config.yaml
num_attention_heads: 8
num_key_value_heads: 8
norm_place: "pre"
rope_fraction: 0.25
attn_scale: 0.177
init: "uniform"
init_std_down: 0.0
learning_rate: 0.00327
max_grad_norm: 2.0
schedule: "wsd"
final_lr_fraction: 0.02
max_steps: 4695
Each number is 128 + 24 x the weight over its row's rms, rounded and kept within 0 to 255. Layers, rows and columns count from 0. Numbers have three digits each. The size before them is the row's rms in percent of the matrix's.

# layer 6 MLP up, 1024x256, rms 0.153, rows 594-700, columns 0-63
093:135133097154118100120116120136175111095057128108115100098145146107132141128146134098099096099151117111130083117133143142113094141124126117146080135175148106153118149141115138101118122110119140
088:147137143115160148144122134141128139117121117142140137158146156102093126090145172108119164107081102119082070127122121140157149093121126079172132157134143135106130103102121130173153118102164129
096:095129152139130144099097132100115141136158154123122116096116101119159103117146122120134131149105138153115130118138102119115153155152141106134100097141126119137141131114118168094112131152131125
095:108129118128150143128116141146169152108113134171086094159131137174120124123135117136111124121112155099112160141134073093162141163095112182150118121139104088071140081108075152108122113128119116
108:107133070159143132166120146087141120100102123122120147117123165105127066125099122118103154104117136115131126133122140116134145128094159130130102136132118116177118103152057123166104142152149127
101:165145122093123140156124131126118141126121123102108148126109116128139143121088154101113154136146118086128156121151108128170149137171122121090145108139112140125149117135138157076121110155124161
094:179131128123154145072105125122116141098141106145156092095126149137106111102087123123135152127126132097151114137145107166109145113144196150124103121111148110101154100133114127129121095143151104
099:128094095101166111130116116157146125140136129127104111125142133118121100150109114150118178088145122101104109138100149094139101130134120145155116140157117104111120126092135081145190147093102151
103:116133113115133103100120117128088118138102137136108119129127149137125179088158128134102132107149125121122146132133112100150113113123125088138163148133113149136125116115129106184137100110144118
103:117149135131163132145136155117080106149162107077137149124120154128126082106153111146122114145116145113114167097165126142129133147144113134145122120194135112094128111121124172127137107133059154
116:110114155155113123123141181155093105090099134071131167157152134132131080120108142151135100115110145149163149140125116092110135152121116131124110126141087127127152108113090143127110118182149125
100:125155079154111144122109098100087109116099145125165108122119122132101199137138102127104127092108129137139129148124110146150159142160112138118143137169118165121170191109127101180151128113123136
099:104135127156129117151138154146139118141149129094159101185132118099083080134154136183097150107140113153107096140166130148138127143112115092178154134108133128163147123176106131108149101153122112
111:117126120138109148124108123120113066135154136128149080117150107118173100159118105108094126145102126120117107110137146132170125155148118140130132088139162164155127129130136153154141143110114136
095:137185108132139097143176124151120114161108152165142108132155117103128132108101124073125135165150165133143115104144134175089069125108106133068148116116130104152137113121122100163137126104136140
098:142103128156147164100156136161171171110145122101114164156124164121147120096128103128126073101131127128134099129141130096135162139145119149148128093123116121137150102121162120157155152155173165
105:135152113132092125111159145096113116100159102139138116122119128100094182171177105141115132105132140134133141141143098154155096093120143136147089131107097133147127154115127123119121166145108146
101:131103109108146055140105108156141086093134095083132158116110151134087116167163075126139122117149150131087140132134162154149116135135130140115119098114101108126114161090111204128092141131099153
102:077126144110127119138161095132110083114096128133104158167144114116154120134129182145116123124118135144118134137112116107161175165122135125124161153125145126107096127119114135120129163172111171
096:124098126114121146143152123128122143126148146169159151112137055185094132145114108141144139138169181134131164138120139113089153119144129119115158111076126099106126149139142177130113122122089146
097:107133056146119095138147095098100140121115134151100146123138101101124117120147120150099149151129129118115128125137133138144149140106152123134125087150087161094105132105090125125177149123138096
122:104170062114204099134139088130103100126167124094154117140165098126106113109109100141077096095141139139112135174114149137130119160132133169128085117106124096161124087127122134140130140157110118
100:156141080136138183114150157127114191127111109118121095120131138127128155158136144163126133139106139119115108106108133135103129131119051133119151104109142106123113146113083158138124125121123131
102:140111118110121101126107132123176110111130119146135126152145142127184081120081167111133119120139126118144103119097114103128139115182135155141100156097083165136148127129127124132121132142119106
109:158097136116188129114085127136105144139144129123124130156095157148135125128130138152126108077158149172120151119102157106106130121098106118092166101155139134129162149113149163163180111152144157
097:166107068153104124115127141137152157141139167127156126090148165118106115143110139118142170081124116164133174091116113102151120127135085140130115118109086135138136108130129097186140099123107103
090:154135109149129136168143133151119104134131079164059141133140086132159073149139154162105109119159134170128125115120145124131115126072117169130143139113150154114106125168150101091135138110116115
100:131157183144090097138102102170126125111114106150153097121112113145152121105098113095148096127159116140138116116163164128118132156146147109144137097128103131155120118122095080105118102131123128
092:135107141096120130124127096137150129139142143130110133125130137133140120144109129164119122156149150123150097167113149114145092075136147147145104147127128154106164111129122134124119116122158060
103:138161128127143085134149122154109139142129120155112095176131113143109167155124140104109130131152093124143155122127124144091158138105164147132103079150133099139153162143134194123107149119181161
091:128151159151138086128150114137146104114122122132147095123083100151149111123112102118115113111123114137107158125135124141109115148158142107137121132144110140110095121101138171126116135094118143
096:150085126124138074152092128117108160066153149112152123164085137128065127170119121122128100168090128107149146092108137095170132135126149093153122142156138154180121158181093124159105148103099119
090:117114106112124160130134095108106112147097137140084149132126159120107115148113133113101105120128150174149138145134110143121114124161121085109119135121133122136199145098129139137148107169149114
101:099137068145191107143104135130120083125103077141171124100111128132132149135106142130099103127151129124160134096120137160121136163143078146129113104109167113151123111150080130126132107132115109
098:125106094140137167165148141164138107117129098151137090144113115116161148135122132118151141116121150100139125163130139130135106157133133136143126115166127143151134102117146129138127052122138128
099:102141137141125112132159132123122149101181144139168150117106122110166141095110096107116127106138104137108113151133188106101140137154140134158151156108119136134126166138136122149103110170145080
101:143112120109128143079129105167123136089127149131142121145136164098141123140132130133096114138096148119157086119155178118128119161088129145139119130098141124125165131113155117115108153131143116
102:129116135123170116118146103129147119186112132123120109120118053132177120108116127109167153132124101078152071112121134080135153146146115126103107109145153127131143121132147091131158105140117107
096:119112166106110129136134100110130124114153098125150133127075123113106134154109115141119158126114126143119152136084149105104160136140141110126097076146160122124128194122104135108116142109139115
105:102128122132106131111101070145108103176132132187116157106147119137149098113134139138138158122111132083157167108131139112139124102144129160135148111107126087095111129152080112124149120114100120
095:158125110124135093113123170107149099084129093067075158137127137116141093088126160113137102120117105145164106123164130092125143131087102136104102139151106119075074151110118135137136135122127120
092:170115119120143135133165171118101122132165120126111130123145139110116106112133132087092100107127116124126129084104157157145106129129129120120103106086135140125132120145168130126117092089122117
101:137098130108117175137100134157094100116136104123122082147091135088185124173111132161107073142122118107143117128118091084161106111158152094113141118131132108114112143129097103119140149118103151
095:128155115188118119156164192137165153140147125095131124160127103110132129113112126154103159144143089150176148144083150127088106141146178126137143142150110124139161126094095154124123158147130147
090:127115152130125108113082114060134105141135123117151139114163124131143111173129100125131227101115102088142134093119130142139118093121140140158116086113170171140126114111093123131095127140097145
102:106150116136148152116139121140155143129102099108113122175138115166125138157122148168149132169124106110100120087123124140154109135119094140118109130182146112153103087125110117164126119142107110
101:122128095133132139122135138146115169131162134138082089147170068108126144101144172141160127130133107070107160133094146145173151117102174135128127109147099132117145103138128137071120126134147147
107:137048127132107126134155134076115115140147149138163105093149141130151108144124159152185163095107152118139095121113102154160139142100093079130159112115109111100147157145167093140083115151147161
106:135144146133105165147116174146125114104144152116126112115134147087107081143113129104109146131102100105089190122122120141103124120111132138146172173130118136139134091146119100093130147097133101
098:156139069164134110086131105188153133161107141120122123079155112117091131154167132107130167115125140128141154125117157129139073102104140107141083104137098165120128152098109162123143142080148098
094:147155155172099103145121110098115107138132193132110148146139136131083140139159105128107111093161114113148114151130119163115125131124133142163112127110145161082121169133120111091153107136104108
097:124106172150127146151104190119143110099153122149083169161115133134102151139138130108117111120110131150107119129146115140083111133121159125141119103114147130118113107132105122163125147108109098
096:182102113141165140119135138129137162158160084138133135140104127133114121104082134115093163102120111106124121116118120103112166109068157164099123107123119139157138135141132133122124163104142101
096:149153139129169131138115119132187149082141076148117154115132126079129142132138149109136133156111113157118183124143134128134127133147134138154158113159117133110087174108142101098142089129142147
091:150145120114108132138117152112165171119142128124129081163138141088120106095158139152116141146184109153091118146078140136173099177135113139102137178126160139127137153085144142151143120103136135
107:139074111087128109174130124139164129151148119136094160109160112091144097091142148097120121125141118090159129127107110137119109141136120140126095143097142132107145148102096148124135153136134087
099:149170117165194135132119140140136135117116122088146156126134157137110089127130083155136123132103150136086105147073112126137160110109096077090120100159108101130132182124138142113141141152155109
102:153156174144134149153094145105105169145150121142111128123111106139127134132128142096152109119154088103158113110130144125168156133170123111145109141141090134107111154150108141157106117132127148
098:108101155073125093209111121119119124127130124154122147139124127163096152112161124122139133089125135137117115149105111159094146142128151116142146118158104153106150117105141131118155146149130098
096:109145120158108117160109202135108130149124113157138145123125092138151136161114101173150134126137115122107152135145144081127121133131133130168143093134114130117130112137093148150171131114146151
101:107144117154121118094110105106133144146164142119157111127112101117096145149156111145164180145150141109138096144101152115100101120135127138147137195133167128150136143118115150129111113156130147
100:128125144136146144136091079123112095087157131144096133106102114085116099105134135140113144142141155167102084110133069115161138067128139183116101114130136110130120137187076110131133113089146135
107:124112127132128169136126166106146104129186087173131114155134102122111112120141136119127069179116143143151093150159118115159130130151154127123135114110138152137114129121140125151151116171140135
105:136132112113111113102150109090107110115151144151126060142130156108123154108094137113107136143129118120150094159123166122120149155133121087141156118114137124136135144137126116119099119147125114
123:133170146150151147098112126073107126142134144140107147161158141121083118096149141106136093116156121109123112136140153125135125139144109108115115137146156152137089076132127119104106108119141139
106:123097116189155137123097123133142161113118122155097130153101143116160116176110092104159113112126084152095149138105141145097119084168126171084140101135157116132171112158173113167164087166155135
097:108114076132136115139121135111124142130158112135169133124134133116145107117136099136152114166121121158110090110121177137176186117135191113116136142125153103099108108124157078117145145133107123
107:162127060100118101140102112114112156124189175128120105114150162116125133132139120131119195101142135158106124127114115134092121108135148125114131139096093157095132136092087084107125167162119100
105:113122085135101142098100153121141148083128119135127115143185106137137121139131120129120121132106130146161073116142156108126119131126126080183157151109098158140101117148140128123165106140144123
101:113125105122088109172155170125117108132141105104153093138107154101135115151129104121147090131117123148112116106104121147123114105131121118170131144127127137070136087139156101152167120126148155
090:120135142153116105102142096151154152123120086131140103169117125133103141140140164160134133133158129134139149123097103106099156125116140128121175183151145120096177140148127115145115101141149161
110:159119127157150121133112132118093149093142106148114126108144175116139126144123077120101102142089102096183161113153130135125174101171133120170128115140088109138124131104153090121171128129160149
100:152132129134099114101132150144154140097139150090129105132157114117135130146162153100073109172120109123137106144146167136085128123126111132121113085068117156137145107112121140168116114139105109
100:110099089154132188160116134128141118157120134099086148129122165132095100139161148138137152087139162086114165109140130105111151103113151119138125106118103124157114139124117096182176139136123175
092:145143147133147126160078137109099111171084160170131118133152169134139125118145094126085059130140133140134143118172124111115150125131130144148128098116096161112137146089103168147131087153154107
101:140127153140172120175083116124145067152121160109113112179127114131133091130170113158127154175156129087094112091095137153120123113138108079100097167143136156083139162161149122119137151098066118
093:119132162124101128140140150129114090138108122129143174141122168155117120096138146147146089102116139101142125142192129146150119095120194157135128126151122097123156105119117141139147170097123124
104:159112118097118139140125174118110108145120147195129132127150144099139168143143149125139143155115126091152138114086144077140148094117114099148123144101103126119164149116142132144125137107102138
091:108136123156151160110144120121123169166140098128112143135137113084075085096122152139110081117105127129184130144111123100174115150160132144123102114102104093132158133139104150104112131118129116
090:140093121115108153134124122128132093124088144122156134078105099125106153138118123140131130151147119103055113156125150144121151119122171139130107165117089138140134109173129112103191140125098126
107:120129103158112142147144147141098158140130126157147087078133119107068157139112116144093142118132109106116115140112092116127112128117140141126126132166116155146140140134058082128121113134140125
106:151153109090097099128091156066114128149129115158142107100137137112131099101122122144118140147139123104098086075115116128152093117114104155129163110164103138169125126143113132116176138105134122
106:158126129132120104184121140131127141118112119168130113119078146146135148119139140144114148158109125128138147110121175116126157146122156137122141119089151129143139175116119104136134194141146160
101:153117166143165137120103184116108141115146099116130157139151042126114125110116149133161168156110173151153096137107113105131096169140119108140103168143132154151130130109103107128167098135100120
105:104154121146108120117134116141108161140149116103112077136148116108143098138132129159099091132160118160107117130095115152152130162112100110115160139111126112107105112115141108102130157153136133
102:119102139131137113143070157126133128134122134095127137130070124138085106134149114122117107178135131106129109138146106121140117126135081115103146116121099138113104158091130129173067107123120122
105:102106143155118083121090157129109145133124114138109120098127120133107114105095130115102115130090117108130064122144108159150170139092118117097081098083132143107124134169134102118131141126077061
096:155151133160144110130135185112173148114129135100080114099122117114181128144101130125142111086094117131130079106132137130120157133138159134121115117126110120145133138155171098148134114121113118
096:124123091100111141115124159165112128098183107077136121142135136121095113093073140112154138113127136126159135133114125155144122137144122138106121137083107157141106164134136101121135106146113086
095:129129146131103085139159181091170112093133146146087113152109153112082138104142110161092129132125131175096083151114159096082130116114103086105146158109130116120063160114098169152134148129079106
103:141125116107085107129118114186177115136130138121120114166128177111157083145113099122131142158155140135158118105098134104149115136138169090101155149085124135172109155129127131117163120124090091
101:143125155092100111161123161142132091118141160110101096116135109111125104162106176094115142154090136130087147132138117167158124124145137143215136120151134144132149097126135119144144144147111086
091:135135122112108123127129142120121159146144161066154121135078123123095131151146156094141125111117122170149141166160145146136138123155105146117197145125119111115119172132097154152105108128149107
091:082118115165113142165145137142116110116182142165116130120105089104096157083077138159131144156173130128154141153105132116139078140090144136110127108142193145156112152145119147144092112152127127
107:144085134109131141135130129097153131166130156109079116147127101142072128135152124151161135116098139129117123108117119129095189095144157137136160147148124130105114095121104143143127121097135113
104:114139118167072121119121178118109159167093088111145161122131147143086132123139154170123104092095105142154092132151135142170130083123121112134107122097139166112146107116104146092126105101085093
096:133160132140077142116116115136139096182160134180111147180155112128107152109132140132130124124142118101138126120095096122164119141125143136132080127083108139137140112087117130086131109105143087
103:104151105098172141111131069150162139149149138120184132130110150135112122146126097086132125147129142106119115079068126143148162156183132103146140146124105117179120146099123133144153130111122144
097:138138117105125132147138131121123118110097151114135092112118148129093130141140134129130107119097117152143132143184080128186102151143141152085129109108153137107114115133081158179156111115096129
086:130158140114148090133128133140160131169165157121121125129146151153129138138096100089151102131129103136116080128120121122141142106169127111060091140120155125169102102148107133083151164063171110
106:115126152161156141122134116095104167172182132204125147125115162108122089121174148122135155108141126112127130164105136127123094125120118129148155098141116153124109148110120090123103099145130122
099:130088144110120100119085119099134104111119083132145092115119156151086130098157081138089111147138102142133138127111121128148100118142147143120106113121108127161132127113118166109150128132142136
116:141129092120119087122107108115129128083169138108089111091125136130143149162139181102117164100098097117135138137144141100118095170168136130125088097139111162101118121127095103123150167169091125
101:128115104127171120129168082128123130090159095124149061146112129117141131140098167122113145126106093121146151130135126099138123117121087111104138137160138107134140138162138103133122128145103147
097:123147109098112136180133134161120106144084143131139108118106163150165114123134163114106085130128120102119135181139141085107131152116111120109048105102149171130135130124118180178096133159115098
104:152114098164142140155113154140140104122111117137162112087154126146102135158130115136127114172130077100106073119135178092129125112127125164148091134153159093116137163159084157131140134145143149
101:102166076152148118087140153118115116079097146138102134113130129120131162135107162140112078102117130169126091124120137125145128114118134166125124114114093123111129146177137140146113157121134139
# layer 6 MLP down (transposed), 1024x256, rms 0.135, rows 594-700, columns 0-63
088:131086149097124140141116087071093139129111112145155142121112127180118099102107162151104167187075104123149142134070147129098133127117153119128172118072131120098137135110127169189097121138160110
084:115129079132130143121151116098110135134152129127140116097158092174141114190145117192116082145143151138172134148115121128100097174144162144090144111121100134135130153116109142140099141157074155
097:148105135128132131071121122111131119070194136182140140146182114115162097130089111115115110122139131143132126058151175187097115152145128101105180112101128160103110108130119135108119113131103162
095:136120156147108165097152141085120141166098155146136162130090120133129100101131123077149129145107099152098110164145132124129158112125135142098171135158160141142116151165155170140121082120123148
105:111103084094130146101132101116145137132088102173135140165115109110113093131131178152082156112153081172154119100108148106109127128102123118111144161113167112137133137115127103152131104130186161
101:124113137091126107106115086104134153129120137092162111143083148111071089092112114078131122123152151154116138134153096115092096142144172063104193156178141097101170142120127106120152162092168152
090:115167109138131164110138066146102164110110159125148109161119100152124155114133122138129143119137136155140147157127116103132108061145142134135129066158143143152118096139161088136170099110124119
098:167159127147140104086153196111143119128091189134146101125123138195103088142105144137082120153153121130141128135142133130103142139145150078138150150152105136110150117154148155143109137149128155
105:113119128132152123088131144146143136154115125162100127069090138095122155148121117147124187100125160128132151137133144173132109093077095153159155147124158110121151139111120138121161099116169143
111:102128113082162106140115152120105113155162078127107153153096114088095137131120059148089148116149178133114167132142145112106121146079177155118130130178115109137115112104162131115140144173072159
102:134151199168074139140144194146089158083123147093122159143141152117119122108147075151176122107079177148156114170125125123104135105117118136137126128120136110101156088148130140122110169165133138
099:100143106099115157105101115115122091130089117132138154116157141091133185123123137108115130126158107113143126088108101149126079132124125119128118117143144119105157182115146129133133121140106156
100:145167099170170130090107108111134104108140133106108102149102150136132114101106075124163129081094152126151124155102130142118148120159166162156163072096140088097130144144152161139124141144166114
105:084143134119103137102098107103145114148130103103134136109120125145160103119101134179122071130122154096084109103132154154129149158132123159127158110104104099159126179148152115149103152097091123
097:156144104092104132166100127158131100139113129109136138089149125134175151101129149142136066133140128135190110146143119133132136133129096106104132062116093112090142085107141178112084123155133125
096:131144118112088116159142142162112122152137101147154113102066086081134089123133144147108139109129096099150144134117094090136180165092154133119144150140130078108100128130133136110125082064153108
107:143121148144117125169140121062198089097163158139146155122102149143140165116147158135141103086143152189127132124080135140182103150127141117139110126130121118139164134119085143093201129147099100
096:131056134147156145144074137148131147161096150166183133125104141155118121139151091123147131103081133127136089102162112115105143124095140142125145157127091120119138159092117134133133125147134095
098:117149160139142120150167076149146112101126142160133162149143120150105157115117119093131128113120114135113127191156105143081148157121116120126161116114122091119094141180164135073136108159184115
098:139169125133134126108150152130155127153153111112087099142136186065168101111146118105129134111125129103116099129144117150160116146143125132181119137151105177142145105125078108128135148141171118
099:108108170143127086139121125154140142190117111109113134083128081131116105126135125130121093139141133103126109146191142143141142130109082146153184132138159144086117112152154155149129130146097140
112:114116083119133098123080143105120137103128119134149097143090097109150120171117116110098101143147074131148090130126100147126126171167075135126105126142129109176108138125120119066105144151162128
099:097102133117169148089101136153141127111105117149147072139127129164086152139074107081145150125121167112109129181142148117151140100131122093103171112134174147102103134163092131102145141110127122
108:085115172146125190132093159113158111099136088104156167114115130143137134165099102095141097155134056104135130151127125115155140092111143135158146127142131120147161131113110128149131116146143163
096:115143094126168140143128159107099131112152082127142120106099157080114210151124162113111136115100124123157143154142093128124155163132103165118126126155138117151109155118142150154137115168120124
092:121125181139113167072139159127146105134155147125142103099151124111105121149151090151141124127126118118136144159123158095087121121104111130123150137130128100109142111094145148142152104141114109
096:123122143122119129132152151093128137098161140140131124113115123190084101128143136177151122123073162139139106133122151130155157129152119151139100132110110093123124107101102137104100135118157172
100:158138128120120130102125128108184098145130100141108117163142140123148130147141130105107117103113133099097143127136138120146147114168145151135066155129175125111137144137134117146149121100115193
099:115162133114178150135106167118110133117079115131153117160127122148114127108122124122162093139135095164133152173135154125162112113131089141090127108121137118168102112148122105118095142132086125
103:120138130121132146129115107154119114130110139110136094119096106147099098124138101124155143160140131129126144146120135163157151166148160131126128121162145190112163164143134123120129199126192176
097:138131112118104163148112082167130140151134144155137128136141084120156127112146154082123141106129164132174180144125108114142102074146129139126108120144101155143130164160123093140154210131154058
106:138138091155116150148102092146110100147145126134177106179087128146090116127097139129138156126117104160119096137118112094134132146151144138168156083138123124147073129131141118114104107121115124
085:138137149147118097128110131153156115098126139168138118104127112090147145129166161118133121129093099057125127083131129090097172106141101157125128123124085093167133134128123157134146159116128113
096:101121087150129142114112108171099157148142101101158104126127116111151109122136169129153148135139099094132103109139145140110109140167098135155142112152073153093126138071122170120142156099105119
093:169151107098134126106121140110156139172107111102115119151119185135146165180134154101101108143148093115140100213133107138100120121171107116124148136133156141116153093145098095135106137104152058
101:107128128096128120127125148086150147097112088149135087099122102126128136148112115111104112132123102094148110132159114151121059140139100153113131145130115163121165132107160165140086099096158068
108:150123127129149096092118068112122156144138150145164146124132116179126211122106130132149106161137150125120099135145135098136148144160174132122105084127100093139115184133175097105077118142132105
100:097071147159075080100104117130137111119111138122157143160127126135133100146088133111133142113115142136132088157091140117161113086175106157130110135118133103138154135118145145114178126132095104
103:134122106137141150103159127125114153110090120099132138153130130145165143140108106135131097120114135136143127116145141133163103104140104145054143124119112105143099095161159098144085115108123143
104:143129124119145096139137079094112139120099141123140120124183121136167194139122120112132115123101194123110115109103130109098124105174170142165149092138180093153118126104121175140136109135101103
101:142148160101164121120160140106109121127146158124135137124144120167112116157114142149106146132116107192091105130132123102160090119128074129143100115122144107118131166139100135135110145148117161
086:109134088120162117105127156098112134137072107151131106106141135117170072128118082134141124141087162115143115137077134125114083129152147093143115174174135118139141155127125135111128132083162157
104:135136100157130104151183119106137151144160159131112153110132148083132097154154157132107059158134122144174145183114163148117132116112081098149185102135137088112102135091101122130111093090117119
101:130127142142120140163119125130177139068105115115118140118143156160175121118125098129122082133117162144126159162111127135159165114135099081105158128123135101128092154126153112097150147094082112
097:137097151140156092176161123135113091117133095147148124148134128155153118102140089101143143129146129145099127144131130145111126139093145131164082145144119137143118102132136099149147158114128120
102:067110140114125127128125133104155119112081137147115144131170145123138142131128092102139149108100133099162164182147087115149143139117111124121154140127094148148168117122123141133110152122149105
101:117107087109106110109106130137111144150146119132091145094117142121123123115174135178147131114123148153098124129153139169114176116160119119151120133131160129135128109137129122181111122122136136
115:152107148135144157106120113114118093181134115137143107100150157133133126123079159127134104095135135166125155109138078176139114106145129152082121113123109149155137146139125114146098113128119116
106:113203132131138144126156158103103092114137118139121109107136114131118061139126115133082133094147132120070146107151177133119105166148126107172132160128142181089112153141145124100143140117111122
097:134115125122090126118150130123139134102134131110126138096168140140130123125155163115159132160110143104111108107121146090144117109118150139081085072114099109129144148105111129172088135138127141
090:128134127112121140132147134141160163115120126106132124144109144125143074172108113102129132111130131099146101165154092140158166142099159122059107147165130135138123108153149128142109101091155165
094:139113132081151116144132120167138150142136127118137071121138156129151093135109132108122154133135059097105163155155142121144111115168126125099110134097105104108139079123113110134145116106122128
097:130098114134124112103115134084170113128124131135105129124125162176161118110113162137086162092109112100129116128124114124102106137116126129112163146139150145176156116129123126149089146179154087
090:116136106149130059077162151136163128077137192138127144126139154139127115133082073139105136164107130135138107166107099124105134132144167125118142127109123098145162127131127188108155135093122135
084:114120142126126138118136115176106117151118150102075130117130106174133095130073132117168106099129166129130128082147126149086132090153134119170118112142069127129099100163119135141115153143143143
112:137131121086135138166170128139132155092127131122142154130135087133117090117126084121164135128150108093117133113144101135122140149140130079107117106145166155117091096115123141136122156120186118
101:148101111134145149058140142158144122136137122101136127159153107138161132121129085172071155131111120145163170111157126108100145187113144127132142115149097074142140168106137154109129118157149142
100:139135135131089140106125128170133121151158125126102127102145112092163150132165152103174134157162074088114142133143123151096185167148116104184121139143085132141117126112118111144146114155079123
106:152112171083122109136142103163173118171140121136130147122151123124122134180138117130133053104196159115089124129112114135140130115150136126100162127109185111151117148089140150148121138110158120
095:151156124113110138150143143081151163119122118145107149078114071107123115146134165138134117086093113093142077120148143132142122129146127121039115119104131168161106137095121162161090121111156139
100:107132146104116145105126106115120138132102156153101127125111158130149199119116143162086117167110153167122101100099136146132171127105134098121151150123104128144133149114129154089131105137131173
091:152118092194102161093147105099121158128123115102123177123126108135123155085158121126163109179150103110117156134109074107129107165107137101138125147161119092105192149148156129108158136101102132
098:120129168131127135114105159091138135120120133126142169127123071158153094114122135105131086106110105142142087130162121127134110115106145110159092079146078115147138136111119122121072080124153141
102:112122130109122072116129129148127104100119114125149112134118114166107112130078136115097145113118146122120105156112116048116118125124127160154147131134149121159108152141136135115137106131128139
117:143172149132122109084090103117167126136128157150140143110132134152127215122132135105152132066115157103090127112140152103117133132104106132106138149103134128111102131126132114128131130136103148
103:149131110151119136123112103078139103106117139154095179120125136134125143109151106097154117101102115181124105153133150086157153155147140136140165118142152125087148156109145129119167108131108101
104:126169137114111152110135096146139115072143165133137117152131146141119100119113127094149107132134105125151163138128193104147142143138116105101143164114119108078116144125136135160166155119095178
103:130149100106164149144136091139144133120153103124126148119149135131123154182082114078138135125118156111177156149152127120117183125125098101108093096190132111135110132090110118159138114146145146
099:140130092151111114167130130121100131115151094110118131145178130128125172145106167129112115151180128147122111112105109111137117137134125146143114118142146154172148139068139124110137081097151113
101:092110137123187115110127126100098095099132129124135133120132122140155126102131099152123091132099063127119122204134096129146088102131132130124078113107150112149129126113117118144131121114122087
100:140137121112158115091074156143137093132116097136099098131144130139130128114094125130141199124173119157141133113117117111164106143122104127123104127088110102155102128072135162141095090140135108
103:131151180086148133146148114120103174115101081123130135136119154075145144134130080094135125133117139098116114128128138167128134158100128149138049145146098097125097158123134159132148107105134134
110:137081110127122127123120131156146117109100194122125147178121104144166094153156164132112076164102136092122102108138116145126077088131135124179098136137109111083174083098096138146148119116164146
110:189137163137171140119164122151159145136125102131138118105140078176126156153161168113111146129099111141124120138107120109095135126162133124128114109101087121157140130152132088145136150126129104
094:111145143111132138106071144147166116106088105150102141114155124155070130133104139085109104144112110111092128106094162126114124126093177113102123113164105090090119111134110107095092100135118103
094:115140108134129125114105093105130122088160096174149145107111118098109098159104153124132120097131118127124119194125082093105130086128115121105131110103137137140125136124125100117110127161123157
087:139139142134152104091144137134120124152137143153113102160119123145113098133126120129090099108131127129142125116087092125169111125133087134142143152089072146119129143143087143127115115148121130
102:110146104139133131117113114117121096134157142121139131112130101161090203126076126117137089081137114109143123077109128127124121136131119134168134094122096140138090152167152094148106181164129113
087:134140111102151112120118111092109125101076168129143200148122128133150141126131082117105130105143134118086139115125093129126096125096144115149119115125135154121127078116150118121123137139161159
092:110136112131168104131140156128185122159137118125150123147120131145078144112122153147102077104082164116086156159142142109123112150064153102160125090138109165164118133141098084190152160117104143
101:068082123133103144139132086152154117134089150122101075186133100140138132068144109141165157158114100138154070112140108130120182104108138103136125143142139115096138077125157133135128117145157158
098:138130137114107131091121131109177096149110147173117145124138136120111117103143098167094130147113130109144138098102135146157148108171085107125140106171133081131144170128128113145144149149087125
104:117097163160149168102123155119126146108104120145144119125139116167149101102138097115163150162096154134155151144109108090085132160112136175129107108101131138098129108143138136125182134128083129
102:120157167144181096084142138110130162160125175118125132114136083092116111139108115128123127135146158131087151133101158112108137116115141110173123130122148133113212073121092127133126106094092139
107:113129116102090124109151139114088120139176146101087140129168134122117138124146155151100121104120122119137138138126143119124109149033141152102165099122115113110115145153128098107144121145156134
102:153085105115127190142090151131129156135170136138100128141099121123118154123114129115142112131138204114126115111100133124117125122172092123141155126097111135148148109135146126140117156131115133
097:112142129139158135130082188148169155150122123148089139156119140103139103141128138122127149131107094121095088173158120119161127148131136130105154110156154108150153132101128181115107131141152135
099:176119108141131123138111107139139141078147155133130122146100146116134156136108115117074172142127139137145105098197149155116144152132178123128161115118122151110089117131154195119126129129172103
089:143112139191136119147077086122127141118112149131093109167130136108145123179085144114127153182113094117088113146115072144105115168134121152110122162152133122155133116148123105152113135106128094
097:114138134094101106103197138147120128124139150110120104166074153152152133135133132101100145132134125190144132151124145137146104122127163091108142119139118083108141140134123097079122129209121166
111:123085125101097130086151163144127109155138145116095144114133159095102171119125148124143135132132143113161170129105128134138099133143121098177129092103143159163150137143148111114115111141132127
097:125103152109155091148142157096107083130165155122127138151115175110186129141133158160146137097127154138149102159138146142144128148105145111191171117131175122129113135104145077116111159097122126
095:127138169128114138099137103167132112120150110184104171159142122137113100119144118140139099133121130140117132145129131131159134120088131107103091170142139136136146086117146100145120100135114136
100:122113161146124128119126130104172087113109111079100146160124106129155101145124138090167162141083145139081133113149153133136162091144191143127152131109140124133140098138115127143142175115127127
093:136144134098128103148134133139093123147101121140127170131145127141106158114148119107110125165127142102145104162118138118117108129104120143136131139149123131130112103145120150152124131161122101
103:120135098135121154143068144138124132155074149101126157141100136122101138116106144154113129137170156162146137156143136143133136121149125142109149130154090127113163101163159121195133116131118151
099:157131136132134134113094144107159105151130106166129132109146105164107153137197108154122156100135123108119130155179088162137132106135100153112144126114154121119132090149118122121158116135111118
108:135141154135117104122120153144087175134116130150092141124138144108140090106153109173119122169115158102123123174173175121114100158099130170133133128119129128161111112139117148103131080158101118
103:084147138168140181086146105135147098144132146125129100118132124134130113101107110148143111130102138094145152126090159144141118140142161132159107142165169119129132136112156100116154128144155219
090:131119088104085130091169135127115139098146109119141136161141123100141146101152156172112143124136122102123153165135164129092097127111130139178179137121102117126136145104111138084131090182088150
105:138137165127156166109142164129132100099110070119101112120149118095160106138138176119174137152153152117145205141103142128152095129167119126124122164134133141093181122133149102178097143082125131
095:127095114103107134146155139151116123095161138081157077120133121100153093131169142120133139102120108146148124088121086128141170112164088122102155133114129100139126146104137111142124159135179138
105:118111140111098121121152094176077089123121148117137166150118127169163180135141156143133118094118150096120185089137130115139134125157142146184121140118135142136174120141093121129118108127135106
093:094126146156170106153109138118150103157177079144121075154100092117124162140123109130107168136162114145131143079110130085154136160082075134095160098131126173078177160123090114170127158156110130
105:127102119151105167084144106142177145122126164123120164078159136103088114155076098121112140119082113132111130149133144138138167162087139115142102185177157110105095054113163119146153099135125102
107:114120117133122095139125117166144097146130112130094126167146185174087069168116131114106145159099129128144127128105115134148097096122136142099153194154118154129123127139160116101118099120156190
102:126113159160169160102105110134176118117157105143112118127148172095120168110120138135100172131136137149107117097126123118157142131137149109106138152138130103121140148141123157115114155110097095